Weights of a small transformer language model.
Size: 8 heads of 64 (1 for keys and values), MLP 2048 GELU, vocabulary 8192.
Training: a variant of SOAP for these matrices, 569M tokens, 4338 steps.
Each number is 50 + 12 x the weight over its row's rms, rounded and kept within 0 to 99. Layers, rows and columns count from 0. The size before them is the row's rms in percent of the matrix's.

# up: layer 10 MLP up, 2048x512, rms 0.0697, rows 1656-1661, columns 256-383
# down: layer 10 MLP down (transposed), 2048x512, rms 0.0723, rows 1656-1660, columns 256-383
up1656 098:56 39 52 57 56 39 35 45 56 37 60 40 53 35 44 51 52 43 21 61 54 35 33 54 45 43 24 65 51 52 72 52 70 24 36 49 33 46 73 62 57 64 56 41 35 61 60 50 64 57 59 48 49 30 49 54 51 49 49 47 51 39 37 33 81 55 36 53 48 58 44 27 45 46 53 48 44 51 54 44 48 66 53 53 49 35 83 41 66 54 49 50 42 67 37 39 32 39 55 32 70 51 38 32 41 54 65 30 39 46 75 49 56 49 62 48 32 56 56 53 24 47 49 72 47 43 55 69
down1656 100:59 51 22 43 39 42 76 47 40 37 53 50 58 62 45 46 53 62 52 40 52 52 49 29 48 53 49 42 35 55 54 43 37 49 61 55 37 46 55 39 53 55 51 64 52 34 65 67 58 60 57 57 46 41 55 41 39 49 45 43 25 56 50 58 57 27 37 70 49 50 41 55 36 69 29 40 46 51 45 69 54 44 73 51 67 34 42 65 44 51 50 78 50 41 00 55 67 44 55 49 44 55 26 51 46 18 64 45 47 52 77 56 39 42 59 72 48 25 48 58 57 48 54 39 50 48 62 46
up1657 104:28 36 70 51 53 56 63 53 43 50 48 45 52 40 55 63 28 30 37 40 41 51 61 31 73 54 61 70 39 40 50 51 39 44 45 37 47 44 40 60 55 36 27 65 44 36 62 60 34 56 50 50 62 45 32 53 54 55 22 38 53 60 44 33 56 34 52 32 49 42 51 48 43 54 53 58 45 55 53 29 38 46 67 60 46 37 43 39 65 53 47 50 57 43 35 66 60 55 46 43 38 38 41 60 51 56 42 34 57 52 37 58 33 63 50 48 69 57 52 55 25 53 55 40 38 71 40 63
down1657 100:65 54 44 40 49 46 56 55 46 40 66 58 43 56 28 48 33 57 20 50 32 43 30 71 44 72 71 54 53 38 45 46 40 56 60 53 61 53 56 34 25 55 41 51 44 37 36 48 79 50 58 46 26 61 53 44 53 40 47 44 40 44 50 57 29 52 56 45 56 57 26 55 55 65 46 47 53 42 51 53 65 69 55 35 66 47 48 52 90 31 48 61 77 46 54 40 54 59 21 49 40 60 57 46 60 43 44 42 24 58 51 55 42 64 66 39 62 45 55 50 54 49 66 48 38 44 51 54
up1658 102:43 50 45 58 69 36 47 77 45 47 42 39 67 55 64 44 48 46 38 56 45 30 50 34 56 42 61 35 45 48 53 67 62 46 61 38 33 46 40 43 51 57 46 58 73 39 46 54 61 62 56 49 63 55 48 44 70 67 41 54 49 35 50 37 81 65 70 65 37 59 51 54 56 32 37 54 59 58 41 42 41 29 27 65 58 48 71 43 53 48 39 37 59 56 64 62 48 56 51 48 40 58 49 52 35 63 59 42 58 54 63 72 72 67 61 46 70 58 68 42 48 78 44 50 47 80 34 87
down1658 102:46 35 55 39 46 47 54 59 69 60 54 47 41 22 57 72 75 37 62 50 57 58 53 34 61 75 36 34 32 47 54 42 40 73 39 41 44 63 55 55 47 60 50 29 44 61 45 64 66 48 45 44 40 46 50 56 31 45 60 54 41 58 38 38 48 28 63 52 54 83 59 33 53 44 52 50 46 52 62 52 61 53 59 39 61 69 33 57 56 63 45 53 33 66 64 42 46 47 27 66 60 33 43 38 49 41 69 43 40 61 40 69 59 43 43 45 73 27 65 55 56 35 26 58 53 52 68 58
up1659 100:39 43 47 49 52 51 58 56 43 56 54 51 66 53 51 27 48 83 62 18 45 51 71 50 37 38 28 56 61 55 55 46 59 39 50 56 38 50 39 70 49 46 38 35 39 47 56 47 43 59 55 54 53 51 31 46 68 46 50 54 44 53 70 51 41 38 51 62 48 41 32 40 58 42 54 49 42 60 36 69 47 71 63 61 45 35 32 47 24 44 55 58 45 38 54 34 49 49 58 47 68 37 58 58 66 67 54 77 55 60 49 42 54 52 35 52 36 46 46 72 45 52 50 36 37 49 35 15
down1659 100:42 47 61 65 61 33 40 51 53 69 43 49 54 38 20 39 59 54 48 53 44 36 75 26 34 59 58 38 55 60 40 64 42 34 51 52 51 54 52 60 70 55 43 49 50 35 34 37 83 44 56 30 30 51 72 50 71 52 55 55 57 75 38 52 20 47 46 30 44 60 57 29 61 58 51 50 53 52 35 68 49 44 46 62 32 58 43 41 52 56 29 44 41 51 73 34 52 68 58 49 58 47 52 50 65 44 79 57 41 71 54 61 38 33 39 67 58 50 73 42 43 60 51 45 65 38 57 22
up1660 100:47 74 78 42 49 54 47 47 21 60 56 46 54 40 70 41 57 47 48 38 43 49 68 60 59 61 47 36 41 42 61 59 59 54 39 61 44 47 55 29 35 51 45 67 28 45 62 33 59 53 47 43 43 75 65 55 65 51 40 47 62 53 57 50 57 43 50 61 54 52 56 64 39 47 61 30 43 41 49 33 45 59 54 61 45 35 64 62 39 62 74 50 23 44 51 40 49 50 43 36 36 63 28 65 32 50 33 57 55 69 58 25 44 46 64 71 52 39 64 53 51 57 57 33 44 48 61 21
down1660 102:50 36 47 47 42 45 29 35 46 37 31 72 59 26 43 48 65 48 45 54 32 50 41 42 43 54 61 61 45 39 41 56 49 48 64 60 39 66 47 39 55 50 45 70 35 60 47 44 57 43 56 64 70 69 36 46 60 68 41 65 44 31 54 57 50 30 59 42 60 61 58 34 67 40 40 54 66 55 36 47 53 69 46 67 30 28 55 52 53 33 40 69 56 40 55 63 42 37 49 72 32 45 60 53 27 51 36 66 60 49 43 58 35 55 58 52 67 30 44 53 69 24 62 44 43 36 39 39
up1661 104:68 43 35 55 45 50 51 55 59 38 64 43 42 83 65 70 22 50 15 43 53 32 65 54 87 48 34 30 19 24 44 37 45 50 57 45 59 42 51 60 44 62 35 52 61 54 39 58 53 48 58 51 56 57 62 73 40 67 44 54 36 50 42 47 45 51 62 71 39 23 47 50 50 55 50 61 55 44 55 70 65 70 62 62 66 52 47 30 48 45 47 37 35 41 38 79 58 49 46 66 48 50 54 45 51 61 69 45 29 68 59 47 47 54 49 63 50 63 41 12 42 46 47 55 56 57 57 56